Each number is 128 + 24 x the weight over its row's rms, rounded and kept within 0 to 255. Layers, rows and columns count from 0. Numbers have three digits each. The size before them is the row's rms in percent of the matrix's.

# layer 6 MLP down (transposed), 2048x512, rms 0.036, rows 1152-1179, columns 256-511
087:162170080145127158139132118101099119136141114118111108087108142159090132146138126128140148132127083139095087178109110133137110124121106141113145134122074131125147103146136096089143130062107129161117082121115119154132101135111111151152102116125127133129096100094161168126106117112158122145113112137136124159141112126112122123124096158137156122077150146124153119110156094097162144148124192109110134091145114129116111133135102144145128153171107128118117119120145116131160130129078131178158121147138102143106135156129102130128160112183144117122134097114176142117132125112168130158084166121123110106110164126106100145172114140152137118130144151137133185143122126135107110102123123119120155112172143107124139098093154075165109156125129110151107095118111094106151170139143122
098:117168209141118146084147168119083158112132124125157081150130136154148147129120163126112088153114117112146118181181125100123094124139105103101117117129128126136154130106118134116151129125119133115160089147115076126162146139137136108122131093098113091153161133090129120123108123147117086141127136096134109166133089171137140129118125139122133137146150139152115145127127099122134115072128140148126146122143150110127134113145146093075071115139120127145155164165132121101082115136168121116157122148145134094147125126100112120103100147117148117165126117134166129125125149095115119128108163154187164150131125101111142137114111153126156161090123116165137143136100122114169104126158104110109136093104091109110164089127092136125142121154107137116124146127100125116130114146131126
102:129114099133165118138119146175124089139122084099096109109109150133103107070132102152071098131141170122128141131134129122072102136091136166139097120118132101115139127166123116118105129138181084113125118106136125121167137111091119090141118128170090155097152136103089146136110125178137117116171138143122102103107131147125111147106148103110114125108100100115151142095177111113085123134132111086090121096112117200136121136180169090113145129124153134167116125162131114111162099124140133147138094121196173134137127137104124147166160132152140156161096164128146122126138062097087105126108142095115141147143115140148108122151071132117138112105128145153147111142158108090134107115126126150118145130119157134107136134135128165125112138127101097133175102130141107143127137126136122
100:103171100161115121165124144090131130119127123099139118125107111132109129130126097118098112116121117070142156095172135127131161111109147068114118135131129099158105131144123125144107143112107122087134114130129170133131079098151111160154095131106098096154132099142122122124135153111096151090154100188172101155125120098124131162117140108109142123121121149132130137127115107145171144107086164175129173123181138104179099148157178149110099097126133134105142158122114113102139135109135133146144165144095168146136110107140140151120152159172085148102164119082140136157143121146096131123130146158140097143138096092155101116113128120100116135144133093140101145183131111106123114145139150128123136173119139125148127127136098121130164142142175129127094159126103166115141121115152122
096:149109156154156113145062115156111115131135137132155118149136145098113146126097126095104152119119131134165106147117150147121136129160140132110171153187119133124099130105146173147136160149136117138111096170113122131068139119136112151124121152108101183150127141124099111099110171156111132098140082104091127114096125103114142091107166101104143100128173169144136114138122139150136124127089133113126146093136212154137089145161119169125119135154130153149136129100115138079145148144137100089144144157185154117143139122155099145083129146141106127149138140116152077120108143134070116141145119117146098113100108106121129145133103131159106124134137188101111118104152138111120117103160151112113088147161132168147111140138076125134137106137168099141135099121150110100163107158111087
106:096120143110114131088112133156069145156113116137139137146125135140114135152121049131186124138092137135090062162132141141124114104144095109107123117101128156113120120129137107119099123152137158137177117124097132116111122114137147112133132163116134175198124071143079107104141143139127141134152108137131098146092127151100168140176113139098170143102138136123112139090150121157132141122124187107115134173121138166131120100194137103114176109144143130172108172112108159122133131116130110125122163095098123127165146114117123135160179133132124147061171135111153113144123095105142055138133146122115138113176157080097137163129101169122132126141109121135156144114097131084182120119131127109144124118103106181126159110108169110106143146083141133095144181126122116153154110104122120
105:150114059123174152108105135148157145138146159156081098100119103123158155104126128107119145144109151118151104147137144134121146090111143147121116104156092126174123145112142139150172152128131137106140082132098151114120142097120139111095140151139131161115115131136121127082142115127108114112116117188103159144123116050119146139158101105134128144141106154131134138157135120098129162127117141124159104146111115096142083174136179151141103111146156110121156132120104165088173105132127130146120097124118103146131161153198091104130126140152071159109121119118113102124133110142118090097177102178124156104121123118110117124145097119120097111087123141135110165158157097093131155120117133086132152095093122123102154119105115093112179157101166111152110111130109134138106152140098118
106:116102090114136147169136193128163140113157150111132093173108067097123104125127090085146153143134114185132123148124144186141124149097116127086160128122120160110105135103133156138145128130093144137119126128145109103104157115117122155132119112131113145148130150104091165134083162111120114124138131126099107160153130116126145114113142137120103151153151139155176126129108151085115078146116154100139128133091189134090153135115133146162185106099152117093126114131115160135148116118121136076110136117145144127083139103115128080130105137108113144135088097134121143092097116122127116118131127165162142114106147068094148136109168158152141099112190170135159152134111113108136131110148112112103090159142108125132154111104144116131113088151101112174100154147142169124086098161120104
102:129111147130132121139165154127124153123126167134123146124067169133137118172124118121126111153121113102117134123094152080161133169102122146085082107118105167121137144165191123151116080146128102138160105113170135134114121098138170136076102113050110093102112139134127138106150118074092154116144098115138111119137123170126151160095143165155134141115113117151113086120172142152106112109113141103147105117131130138126093126088170095118130135145125121115141153135112134164161129126172120158144080136160064107164104176138122153097151114185151119153101130136122153141113123076135103131093148144129124111114146195092139142173134119096105130133130140107091145134156105089111154131128131107160143094150129142114154112103099074127092123185151157115121141114175110122131124106150134
101:172126109138106153143114129154133138093119131131117140124148084141146142093102147112167123139144071116116133133186129136117157104082159157097128122085115171100157134150110111154139175117145091114186130109172122102089136138158160176156102140181110072116123131126097084141150141130164178141171141140178130129126143112128102161109135100102179082149136081130133130126119145110147082136110127123129108144087124116130149150173080102138150148129125109100152126156142142142132122120132183106134143082116130102129110143133159113135121125105142096132137137135099162155145157106156134084112099185122123149125116139107100115127098139107135147130164097115099103142134162112123123149116097153091148117104106132159108129131111136113115140105142112179122184113122150161105093113093127
095:100156101154117125147102135123096089151124173120149107125124130157153142042147167112148120126142111120142156175094173083119135144159152145086149074124104093102148133074142163108140111138118136120122120098134141115103108152114109160089177075106156096116139116117101121135119102099117196156161123135135120124083127157092097122134160135114128118103179077100119127170120100147096123138117120122138162119161130131082126105135114150138098148120098117160117110175123106103145126119128126116178091127139165110128159169150121096108163126145148135138112087164129170163129125164112135135126112159091113113121152095121161111130114136139108142128158105112104115086100146139147084139119150107136135100128149103196162099141133135093096088150185136128115128149159153109140108163160089
096:139135145086162119157108145148109142135102118134155129151104156130126144133119127148120148128133133103152120122163107090142135129153146092143149158145154136148160102133127101189098132123117128106086152130149109135128163074116111124126169138142160137120141123083095157145112109141070131150085124087166150120163161112176133143149114114150111153133132078138139090144147126087122105083119118135092108127157139148153150125089152141187098184106107143166105121152082123112122118162129168156129121143136119177170143152120110141080132136096163127123109152140133162098114147147113123167153105132115120171148141125122159131136153112119123160089144107146124140144155112124144090092142118079156098103144157092140104159122076102154173093173127125107091164143115155121185156113115099
103:134062122144136160145127104176150109126125122127092136120133138106118108102122145140128119112183100134090148105122108101131134124128114136119150139142136094149087185113146135139169138131126162125118160121090164087099127116154116105167153090121163145121092124163130154107132098119159093157164150160125110106126123138102132091072090146126102147121125092112146149100100149124082109111123159104121101112126151145109093093081127108121128140083167103116103172131187162091152169153100142140120128132121118135093146115132136144112118145107125095108127135121109150120113110131123129109138096103131098129179139086133162094172135140136180164100109137166127107102152150137137128089129125116120139113106157120130123175122119133150118140090097146126055135141133109113126128133143149
097:099135140151117149132125133115192141148080132095114155137141156153098117137128166104145160114137139120113136124161147127143108150099138120093144127109101156121169129141128113138107129110062128121122165121118117101109131100152137138111157132090135123086130154122185143134156148117120082105178154144121120137093103124153148134103146153130072088146124157094142104133097137153156134150155131135142122106129177117139130135123141099155140125118140160132119094130081149103081142133095145104127136132140111176140109134140119126148170117073120135139075114106153127134094121115140078082129150097146159181137162150153159128117125095136142127102152113117188137166175134125149123108154075142127127172113122089154148098131150105125097161115126187122101149092103152107146133123165124
093:148140151128113084115147136119091170167095130177137153116121115128104105108116108105117115135161145172120163124126133083128139130143109136129138120149111125117120120156119121102139148116130182136130153087128129150161171145126108113098123122083139100119086131159076096125146114143103114090101163158142110159096173117151093159103106099144181111084112146120128101113131103172112094083118164121171137171112125158152111112081135104135125137137114117135127136131161154092108157099151152098135099111115118118126131135113113111147098138128095108115125113086158080125102145072147126112123174125112125133113101156124135092155121119177159112134135130142155150148133145127114114085157186129148121123114057129114124184133132128100130136118128151097144146155138138127133113114096090
101:101125139131104099128115097099138107108151080095104129134118119124122123151100156137146121120169086133151108127155131144093149124119096093137158148162115132147192122153121109117127125148157141126140121122086120116082154112091163128122146140146129162099095177117129140143164100146148104134120139150164142105154164121098108161128109154106098163159158147148133131141124137117136127146134084128156122150145102079117101117145147104139117126129158117169107118131148144138126166165146117119099136151116113078102114158155126120162153094101151147115092130118180109142087121122152111149153124114140140112135123134143169153143137158137156140109145158164141072174120127160148128128134138096153132116069117101093140103105126127093125075100100146098097197099118133129147126166127131
118:125132136111134218132085107123126100161144125173098163120132135151139151100135124111126157106127111091117099126131143124088179121131123121139135137139131130146122150162101171125127140100117128119148150158116163081120114128128118113161091128158140129145110123099099175076100115147137150128161140089106109131131095172148121103099107158114114157066158128128131125109136170098141135165125151145147146150104153142112114116109091101119102106113147095075141098177142181142113136180123114161166123144152106143091090135160069128141110132140169111148131125130160145154127172141132145088101176152142136154139127105110104123090157113126111133171104154153104148126148151164129139100128120109089072142110118136124113113129175172128131151078094135141149165116120108136124135141135121
099:129123079145135121117108148144167168143104125124120110098091143125129086137138144139140155117135090155139126098135126148109145161127100113078147114127137145158128121099154104160117118155133131118172094159118126082137108120112175095096106110108131148192122102125067120145134120152116107118127152085165162142116134087152147116159106082104148153161125116134104069142117154078115135166144118114120121129155097166109105107126160162106093118172126115171133133131141144135124124138133148147132148142157151132140135151148108161095146113136082130102109121152120135132126117154090125080131124127133154110137150120122136118162126104129133160111132135149120138128130142141145125170089162148137125107085134126135144150110162166118116148155156058109113150096110123094128115095156106
101:162129113131108132119165128123133104122140123140113133106154097129118085137150154146141157086120107134136107115105161093171107146051075122115110150136149104150121188109100142140156152081158072182127095110124139147163117142145136168116144105138158086119157106133108122136134113142104067103115144134103135178135115147150113125075078112098104095157142144130095129132128122116150107142152143136134142143137119129130100151156131138095124128127100189142132164162119137174103152107128122158115133085113151112105178162128158165171127105121169148127113161173110092184073167136151087072151136138114102134156138100115160143125148115150148173134133131167123128151131120106129097126108106128091129116162108127129138091072100137137100123134159130094141181129109124093122174126120121
091:119159205137162124103115111158113108077127102153133117101107111167156159148090120111100150121106146141110117097117138120141136138129149153143131117142096092127101108123121108135112176137131139102125141171056121120134090139087138119120125116112119137156091130147120134122162143116136177164146123178142126083142108115122181152120130129109118161089134105137142157112112131134118128138142152149126123156111121098163156166108146148094109138135117165140101116135150140121199131122163147097122129109142142136116100150136151155109116130135081133148082127108124144135137085170118161123134092126115149092162143142102111128126126155176138140121135137140161140144096101110156114156142121116184107139115137086133131130136149147099115152142105203109152133122145102158133142093122111
096:131135126145155122120130164117102127109069171108158165076093132113102108135136153138120140106126136143130122136152111101123094137098118129092135125084130124164147133111147151157140148112177131076149164148138105098143117102133172093133152117157124097133105141108112156108168114149146140135143143128119141142114148111141150157175134172122089086143119113136147091126093126116157122146191113158122179132115083108135114136116144124135126139128118130164100144135143124120143118165118124142107101166128176118090118109178171127128128137089108140102124138108152115123061136170101094120147106161128106117107109138120160122093098128119124095145080117154141127133159120122144153116136171153145118173136072129155118149088142115128140094135153115132119129129150127110120142124128147
099:128135109129090161128180123099112138154127153128142111104114176153152117139114089173119111195131086106133122105144153124132111151131131074109203132136072096143139136117112114102115109128121122123133116130143082146084162135125118118135141091120148091155131091152129188154092142159139144138094168121144144138100118146157133126136149122126097153129163074178076090120161138140112109106112106091106113110127118168142142088146129145190175145127129149113144104144141103108125078127147097121134156132155152118156089170143161156143114134101119106115176113096107129139124163097142162154108119131120123104135123103113124149115154146136122161138105151115119162146101099130141085130114149131142169122133121101166183147137127091140113109198155086099131119153104116178178118138121111
087:135136115124104152104099108115150096145084113150130124166134145131084128181124117031130151162152117067121142105162121150124132136092120157170134143113126149098123116089078100117144142148149149130124125142139097102137120066142128155143118178149131122172153058110122156159128121127132133155138119107164173091125145072114169141131131099156128156113135138141115142153141119158098137083117139120117126141123110123108131119157113152151157107146166095109081093131108131143102132130132160083133149192100160093097119109141132096141144093100144133080175136134122133139134121156164138124108110032100151098148156140123128123111155118159134136168160120092117141104163187098131106122120097097117113092126142118120060129128104131188105139114157087145105123111171130120123148119118139
108:080100130111141134126091138163158099091189119119091118131136141081138161174153093112073123181121096140113111160130129143168134125154137088059126146094139107137182136109103143106121118165125081114108131131129145166168104131120142157123135136096127171125136105138115107130148162126104151117102131097131138092128102103145118122103130109107129107108139156106099121143130156147129101116122111144122163160114155171122181168147152120158099131168142142133142121127142123156164203105101136140126145127101107086137124144142146105184104087154137161140126117132104119154156142138117145113135101124124110133153161122142122133129129121174122100149141158100106146140149095103157106129156115130136157131131120128126143132121110175054127132148109162108117144116101090087140101135123111
102:177125201155106125123136087160137149156082165089162087106133171121085113159164147112117136130141126119120135126141130159143135148094111151124128109148125111115135108110127120138122126156136154118130107144120132157114135117113098130075156152126166147154102142164124136134120140118114130141143152131128118170099125146124120124063099108080119154078125104138157082133142096123139074117136101126132143109082133120130120137108083150146116116137116115140111137104113117134146122103160115121131118110152125116124117144146153127112144151129126139086122111145137093113147147112090128144128138211155113208091093119088141101097127162099117106115124146145103108130119116144139091111138119137131107142136097126151156147137154127108109182158147123172109221102083165169057119116147183
098:099106154110133114132076133138143116095117100135129130148110081120154100145149114102179162133143135149148116119128102126143154157109133094111111126138125095122149093148102125146137125147130154087122149118131158135097146131153120126123115124163129140138124096151164122129097092157128127116132093163157147142142148146124094118131115131144152116144148147131103153170126180068130124163144104155141129106100137102116153133142085132113143116108057168141138110145101094128146118129133142141091130131088123088193136110122171139119120163143113097147134149127106160161115109139085135148123119175128169128114130115127151142110142147152168162115123143126133096121173083139150103105110165098133107174135114132150152139142139153097120117100122173114130159095092154100168158118157097
112:129185096126141124149169139109126118122077083155154119120125141138161113110103101113105138131108149149144146138144125134092161133112095085129091142150117090100163126107106160103113132155164147114151126151155114148159153063070135120149139126119160117161108132172077162132112114101103129113123180131136126150117105104150093152125120117168133171152076147108126086114102125107088103148144137137086118093132131128181158120097108120091147126132127136114138139125140133095148143136083103140106111125129140142152084111087125117101145142134126146143150141141183119135110151141116165128115167110135097155181139160064100155093122145132132167118109134077115157133103139178124117151167111104114078106125111172118147136107099076096118112130123117102075084122124147140133105100119112
099:132139146134149200134116099158129107147128137146160122122120138106092170111140124119101128078123087161113150131127149168129137153127131111087131111153125079132145120110146119121160133130124084104178125141095156132163139197082098138124148114118124152159180117081128134149137090137126141125151146149099078151119104168127131102116096133070147125111124111085100154129103149169131127134106104135091100119131127135080126145149142131085122112146079169155135099143079102142087153116148147098134157147135135106158148127143115097116141182142142124138115087103105141128088137198144141111172104135174173166115157163105162154105045116142115138138148113132103079108094149119142138148086118110123094147080143133146147131113112114106136097158127118131157160124121104186170144110141103
# layer 6 MLP up, 2048x512, rms 0.035, rows 1153-1179, columns 256-511
104:145149129117109122133153153147103126105112149136163153121110122083134167121153104124151173102131155154137146094073131145112108124138073134099167138099159082094133129152136094117087184147114137111117131148144118105103175142126113102091125169119127122081142126103110089121132116101106140104105172105129170149146130159094138115103099132100069124140176152117138175133142123107165092111109158117121136108168140175145148143114172183181127108117131084130133106134140110163129111112104115155120123115135108120165134133107056106112116161157109102107098136106146133156153139120129167189121103106113145136112139126131067100138124133123088146121136140153088106134126111103123143145111092115113083096154117122129138140114156124069134160107181093141152126126130126142134135129085094
101:101146130124139122170128141106095100165139114135098099144191116097151147159089123126130156131087105143149177140119093135149108103071149153143102125160155136132131082120154133144131118126111150143140080121135147137133133143132151137152132152103160155118132138140156110111119094114173138141116084126128146109118110160075082158099171138117145118146159143120156111116122133131147155146132116132117151112104103106212116154125159147115177125155107073135110151121132110104136166136146115103128165149123147121115112157108109100144132134139132091138085139146136125103152119122118089103145109126141110134118117109108125126132090102150101081113114106142103124125077143115125147127121124103117127120139099137126158136127108143142087137154132112078150116130133157158141133182186154
099:102145088160173113148134087153109127156151100109127161157123138137149136152138096153115145161125102139109130147143150152160161108105125152146092163154112083193161120114115175133110109151146159135115110113176152137089143182158080106125083164157125132142102152138101129111093116077127184123151150116134106158126088124115104102115103168137156094106101091127142090132121116095167143122137090112104131096149130142120133167112091130138093168174139133134112111138134108149134089140138115096136119171102132129127119122116127133114107145179136141098138125118139143124123142068100090123141133142092126152154082133092124113115131080182101142111154154101156110123127098091133105116146139124137132116121160111112143128117106139133131118104180145120107125122121132122143090121126129
093:169114114136110118173150124116177093155118137132122115127137142128149116172134109116106144119166180112150152131128106108143138104162129101122153113079135160118146113122171137089120083106130121149119131096117122094189141138111114111125124086136130121080171133139086117154109104106134178163139155121172129121116085154145108128137101116144090160119091108157111145105146115122150080158148123148123136100088099125133117099100119146092163133126116112107134126149088110177128120161130165142125142126098078173108135143128134131169171137142160116136123122146093180109182084153139134122151116123136103165102136156085117107108139140100145129121096101155111136149080134128114130160095112146100134135104095115132166110126137099136080156109104138142158108152128109172144141103149134
099:138177116085097086138168131097109109083141154130138133107153138117168140126138147112111160062146110115165175120111115106187144148141115127133112156143141176091094123153136102142118124142188157147141153110121145094138121168112169116083168142154136140126118125146146152115104083146120117117141129140187153139166134096122154132167133096132111155148136097116152083130138155158116080123120136116151110144131106136151082135132137170123128129140158112080122112114130167121146114127121134090147133113102139122127119129100106147116095150144110159131133153133101123141129074114121154098097139106156142087133077193141141133065151131127150103123131128159115144140150105135064173115106108118138116135130136098132134163169176103144086116175115102149157111114132121134165112139162176
108:089087087127134127085135116174137118164111110160085129113116142125140119138107091115095121134177122133123109084119102089155125105141119115118129083098155185146163143139122151161069156125119116139111116154143165133162122125120110146130137117147120152129135102145125138145115150080116108115111134085109158140101128106089144137096118100146128097134118146157125141156145174105138143140108121121149154154093156162131102115138117177148125119103130123131140114051131146135159147138178107149134085133164144158163164087134128131139097058165126120144103138104090162165135162090145135152134132156122154152132106127085097086133085121131116118103136082108125129174119139120115084149132128120127107103126148135130082116104108121095200134084147105093149117148161135139103147126140131
102:186134138159146138148124149102125120162130110153123141150120132137113155108157121115149133119123098154147128056140125126131107140153118155104125163116161123159076095151125121130067117101140124147167139158105106126106110121164140138065067115149154100108122137140093119109124151095133144152099131173140166110128128133076111174144094104082142198115112109091163119100139118130118116120147153125102119091128164127118114128140193110086113136102149174143124117107111121135123170139096135116153137132167171160121154126137140129142094139130144098134152134139094130123099124070119137123147155121144139112133120140101114125074117113126165126115132112139105133134119115111114144139120126103124073110114132120152112109125136131112092107188128105156110133097165158098145098111109156
100:166108125164136065108131129103133153097091126121119179134153145109115141147149107091143114173123112131112160112095108125119086124138098133123158138112174142131141143166128053102103088111072169120167153154172136132131148092150103123078122120157156134165116131147134112148148133156128111115092094167127160146106120125048103138144115108077129141147149109091131116122170146096162132086162146138127112132116137115165127165134095184095122119129118067139145085114119100132139079131107114079143126122171106125144089080132075124155153115131087153117102122140093134114108131151105151137094135128113153105135130164130117102139138118102145125140116127130137147150114131102116061150136118139092107105126118107130104127111091121153152083156107076092098148161106134172146133109115171
094:138121111125177112068124136145160107136159143176142115131095083128091154152119131145127178144096131106132117162127123126075124091153129161152115160086103101100135089150130155089126083139160071134174136177080215148125145130133134146123162152082142140114109142116133134082104119105106111135150142140126105149133106145137154137104135118113159160146120169092117143115114116170120155112109113115099154110134161119135109124128161129137124079169119116144150120112152119133109186129163107137109136144137112130152165175102131069128127141161146156119130119150129121125118104175134129108103121165051123141124128121107072107164147167140133120104110116110158127114084164112140156118106130149091114131161131136142173089132123088098125130133125149154195134140122147141117124132137101
096:150138126153141158139147124123126113148145097111119125155085137122107146162091116120091134122111120104115156132101137124142145132113129156156120115166117142123116146110118115117102145087113104113159120117137138124109132129143152133124170107165116089123145118119166181173112099127110064151130136111118121107153135141179119086156172160146066102176117122139164132131144101120153175171115122151167173136119114087162107156104140111133164134132157102145155127109134105221157119113144134132109115141093160113119135113129127195122166142103112168121153128145065131115186144090146179141111134135143197138116125125166095124119142115146134165121104141135112138129166115158168128116112118116150139145115115146131082098156116132115151120095126090174116151145151106118133133117157074
102:130203124102114126100094089163143143114124145115111130119126119141141164120173153129133121092127138130150125141122129115117160109113111102193125107092117100117116109140116103123085087145148158139172137125108161073137142143128144099118133105129100123110162110148100114148121137109109129103149170166120157121161135137124142133132139108128122116151145116135150150132148139086095104095148119114122122126137149132149094148109141088124118139110157114141149099113134140157125112151096126123108150087134122113136144102091118135091146113133142162157163051135094175121158107169134149123116150116105152169122111137130128097099120156115112172141104098105102081181138137182145175163113112150111111120120127148109154100119140124138143104123101108102119148099085132166083162136131098
104:112150131159136074088152138112109140066137107138127193122145072073125115127089141122105113117154126169131117114153150084099089116138083104133148149118084140153088098126116122139145138139137091135129109147116098134137128172122142141143152089146089109179138110122137135106103135148104099160137116125163145142140154155097111122097139162064114172149133128148140088122103145141124120105080119184126143108144100168149132132137157132138129138164148123113127123136126160120099191101162117086103123124112121160131115120133130144154123137124156143171153120161109110129150112128154146110147115149137131121118114144130102092090137153142114096082100121161113110152153083143113106112137120101167091091114106119105105120145131124113186112143114135128130123115143140139120142122131159
100:132122125121140116110173135105142155114128080105144140118138133140130147086118105132139104096091087161128145156093141149108124158102110185156176145112121071113174122151177136127118175153101133074112124185084150145088136152130105105107137145145103162142140114158078145092128091159168200133079119145159134121135128137061118166127095127142110129105129087129118123128136131136118164124145133144115129126119099120121102203108100143121149103083131120113137165098137121089129088123154128176170117140111090139147146107117136118103142122173111157172104122153100152148195124075106121135072105126145120136171096168152126137147159111154124130113162163108098153169159131066137126123141113134115131115151153129127114135121138118119146126153106127119129143089144101121118129110077159
096:141139106100100120122118139132197108123148116127126151150135128130104141148161132113113091068135124112106150100118160115130152139135150142193168113133145102123121097168131131167107163115147113160167102143104146129136111108159150118142139133150129140125167137138133155136145111126085133164113171086151158092160065128099147141125126137122107107126127099132150125151148135093123124115130117096152134129106103060152163129145102101132168174155130145119137132074134135124117095116097162125112130115108154104143124113137141123078115133140131124164101154178153157140181112132140130116151118128175119127140100101160141153115088092112123161155129132120101078120120142133153111134107036136131138129108138108107111150114131124153093144108126092101123142158166119142146172100109157
100:141117100117160125131124118115123104105127074123098125141128122148100095114157113105145106151085111109125140117131153145098104136091097146142142176138123111109060138113132144153126137108125120087145101204096151114139108122151104150098127152127135082159128134140112181141107123151123147147122129149126163132199116095108150143127131106156134115116155157088105096127128159154109173120144120116113154131108142085120145103152102156118117114085196125121142142089096132132133152116136119090127100139112078114137162095123151097152148124143087117147092112107076155154123146142112130101077108121127183138152135136108088117129116117132138085167109136095113150147113145108104113135132128154115125150123123149124141123143117131124143170137111124147184086134078162160126141122120150
112:118185075152134176121138117126195071128142131157094144129164133135130167123144142133116144140177145130157091129107129130094156111145097144149116119110113141121141131111071128132122144157089109137126144152093136125140114129131107109166095105128119104141140094106117139147094144126113142106163158117103075108114085119131148106115110129125113121087141104124155116105139104122129151158129125110140135137113141123126093148081126123114124106118098175119127111133153159157142069132168143135169152180146100136141140142151113127157166134155158100134131126099146187138106124137131121133104155131123126157106146186122103161109155108101123126134142146157107138113162140162126097107111117123143139140161099114155093123118105161108124160149086128142142166143109103156162118131135151
099:154154104141115093135134146170129080139132115099128104142116122116112121179122091096114137146127132112114163101093096182106138154134103143103093158112136123151159140142135150157150152096150100121178138136140124151109171148165161101142142130084117088111085147116070153104089100111147151168144106115119130096150097103128127099192122149136132154126117150111130143140134110095116127131110120138098159153123163144103181110102160118131174104145119158134151098115106099102125124158120107161114134096107134144069122117081090130117138085143141131162174119102109123149110117105107129111129132109151128100141137124088078122082141111111147147128153130129144138086134172105105144104135122102103100135141141113125143132135132137138129119121167094151121169114124140166141139127121117
110:148116116175148109115170165141172064147152106175090153105141114142109174114108141112158122164043132145145155123112064088129153083160108100076159099145138107121089138135101135107141106134111153158132118121119130079128115139133088109115143123126137095064101131112134134169085145162167094189141101125174127158135090140138120116135154120116119112155139118126127135124121109149117132150153134149119164137109185152149117122140120138131115115123090127140130110124137115100135160160112128154151143125142168185110119161141078133154146137105137067111153165136120091170143096155120147114148088109127143121111104146137142130136092083118141156115101132100121142089114139109122088123094118145110100081124108104133169149137114136082173096144163141106138130113126117126125157145126122
097:138154134136107107128168102137143133122148109115136192099105127091133108168150127072146174108183060102154146147128113121109132133097116147113173130094114116182127131138166119131096138106138117117118145156119109146085162126147109170121098104174132126157121114125128150140123103104125105107111134144161191119117131143137152130151138086129098153095103100117139157112134137119123123150135121127165111145112124168096092145143141137135151202091136165095111133093101148097054134169113175113072154147097172129133145090141167110140094119123135148157112131116101113122112125128165159144147121136124141134098107149144142110084103154098126142128072119133119155103145146142125162144108134115152075096090131127086124161094128115153100147145145115172109106100098150148111119109152152
100:145082115089118118164117150107099116154103106128147103139118113093150127117133105116087127122121130127120155122146136163132130109087142138149131118131135110127128130132151099139122127129135109106108139109147090132112184129129102080136115124164119127144142150170110117131134146096147142136079104127110126144181148129112131092086105127099126142167171137118115071149132150086134128124163138098108121165142104130132135175114131148143135119112149094140118153116127138121191115121138121162169131106080160124140137151137150194160152146124110146142135136108096159136149119085153062169124134119106156160150130126145084140098139084123073125127111162195098148132188098165089128076107073088075118137197102155122102132133111167107136142181125085173173166127100139130113136131099155
100:118135103146125153132146171117163117119115132121100135135126094086119140165120147130115109152096139134083159125117125148124115142137126155111120130138080132128113158085121114127147138112128119146148166115114132154129086112191118091086123124164107115134097155119149160078089155105095107097120152116105128116147139143066144130102095135096145121122148106089148129103134140113145120168138078166166148132095104116102111177132127194126146146124116096136118131154150133152151128144077161150091111154140111114159092101119129120134128129094099083139104152154133140122100155137122094150106153133116151180151148128119084078115082091113137143145110110183112142134148185105147153125156161127110099145135121131118104103157153135136109107141118116103125127149133143128146088122097153
095:124132099132144110136141130125139159137153133141134117114119094152186115087139151250139116034123132230109119137107159110133120130139144116098121124155145115153128170134155130112124134115102122133138116107096156128131139212142137094104131080134104153099112164145136097102133125147125121091121139153153066157137100207120081110141137167104111126118151175120152123119124119085145124154145138117135140105132169122150091133103153103134104131120110133102139173127168109153125104118111108152103127104163095173151131120133134150102121168141098117158085132137127117120135119120108142125151152165152112169113110101138102116132136130122146154086090134158144145152099093156116137088137165117161135141116122135108189109152143132088143110117123142102141133141105131158132122147129115
112:152138107091105172146152099136117059133167146083118165138142139164126149115112133103083176160107121165140127127077099124135126147122114096119119145113147121149114141075120211112140115101105172083123108130078148125128131115120092105106100126097094122126139127094128189149077155131126137091124119123130130097148162147139130108118115140147137178118104115103161111108134097136132151141155119116127150112144141144123138159143148165138107140176130118111094122133130097128121106100129117125110113132165164146128096134151120134117109085123134092133173080127152159116117127118105120075173143134101126134134108129135147152142083109143128123118151137171140177114170123144097103116104127139141111131128128147137160151141148170151121100111138085108122101134167162130134146109130137
100:173159137146113119160140072119097117126136100121154188133140148143116182124143107122121118115149084131149151125096123197131085128119132122092155144139147149112144072081083110153115139161146133132097092133124142100100127149114127055158133139137149163111131121141091132112118136171157096105154132128151139175125111132109143100114173110158112169145163092119146118143190106122114119136131112102104141069091149103120149151115102129181128087132107097122096133126144133135141148089123089102162108104141113138103145133155046109106144101096132099131083127166105134102166151122123120125121138117170130148096146135131117128150068122158147128063094107139114062081099154085120111096137113149118130094157138135102118136129122116116093144176109128126172148112105145132096188100135150
099:158100104118151102149143141149181099132119118164101100137118137131152100115146125143111147112117119134171153122151098124100163116109100128128172109130134095100090123133099125107150155043124148132145133145105141149173120126137087143168116127131148075135112117143121100104124107159176122103143096125149182163147151140117114135152111134145148126141131129123164129118170145135118090149155129079127121102108113120151094154129178160130131140108161123101114151137114141113139147145113184096110082174152111146132165126106130117133139146116164072167140139136132092105151114129153142127154117140125096138122137112167129128134111125148167136150143083119093159124169195120156147127104120113071112137106130118077107145134151161112102120117150119123136077131153144165165137113114127
104:115087109192168136146145152125166115095146080098100141086116134150132132145176196114099137123141156097145177138163111104124140137134121125104114102100143057173172133101128105123138090103132097160153121181118152101101127108106135117158099155152172128127116120126149139146115108138156083173172127159192132147131126155079088085130125143109112141152175147100147135093156117113170118130096089155184138129122121120167074150154140109139124107110090125124086139144144108150097131121153113154102120139120151194117165131094083128111165148129141143101165143112131113120103164131117148143124127156159110133099103128123081130119104139133131131113139130123117116152154127148089124097101129118109126139123145157125094126177103109135169097113109165146127123106168132143106109159125145
100:138110120098107072147105115107128117137126048166148115114118149098153161065120145152111166085128160157115113098132139158155064108105133113149113164097122103133109137133071153103129121115169126161137163128129126165141119105157112111154123126134128118190114136107127142089112156148091108144118115128140190132129094115138127161085100149119132101113189124110130102139113150180127154123127141102130147149141124133146100150088156116165133142139112141110105117127208086123143131079149077158101146115119061143122162113125127107173149102147110133138112151120079101178118090139129129159107132139119135124139100123148145135097103113103089128117083140104123130120113196115112140090095136120145117121118121129139107164149129153087136107095127168139132154100084148126169145112130135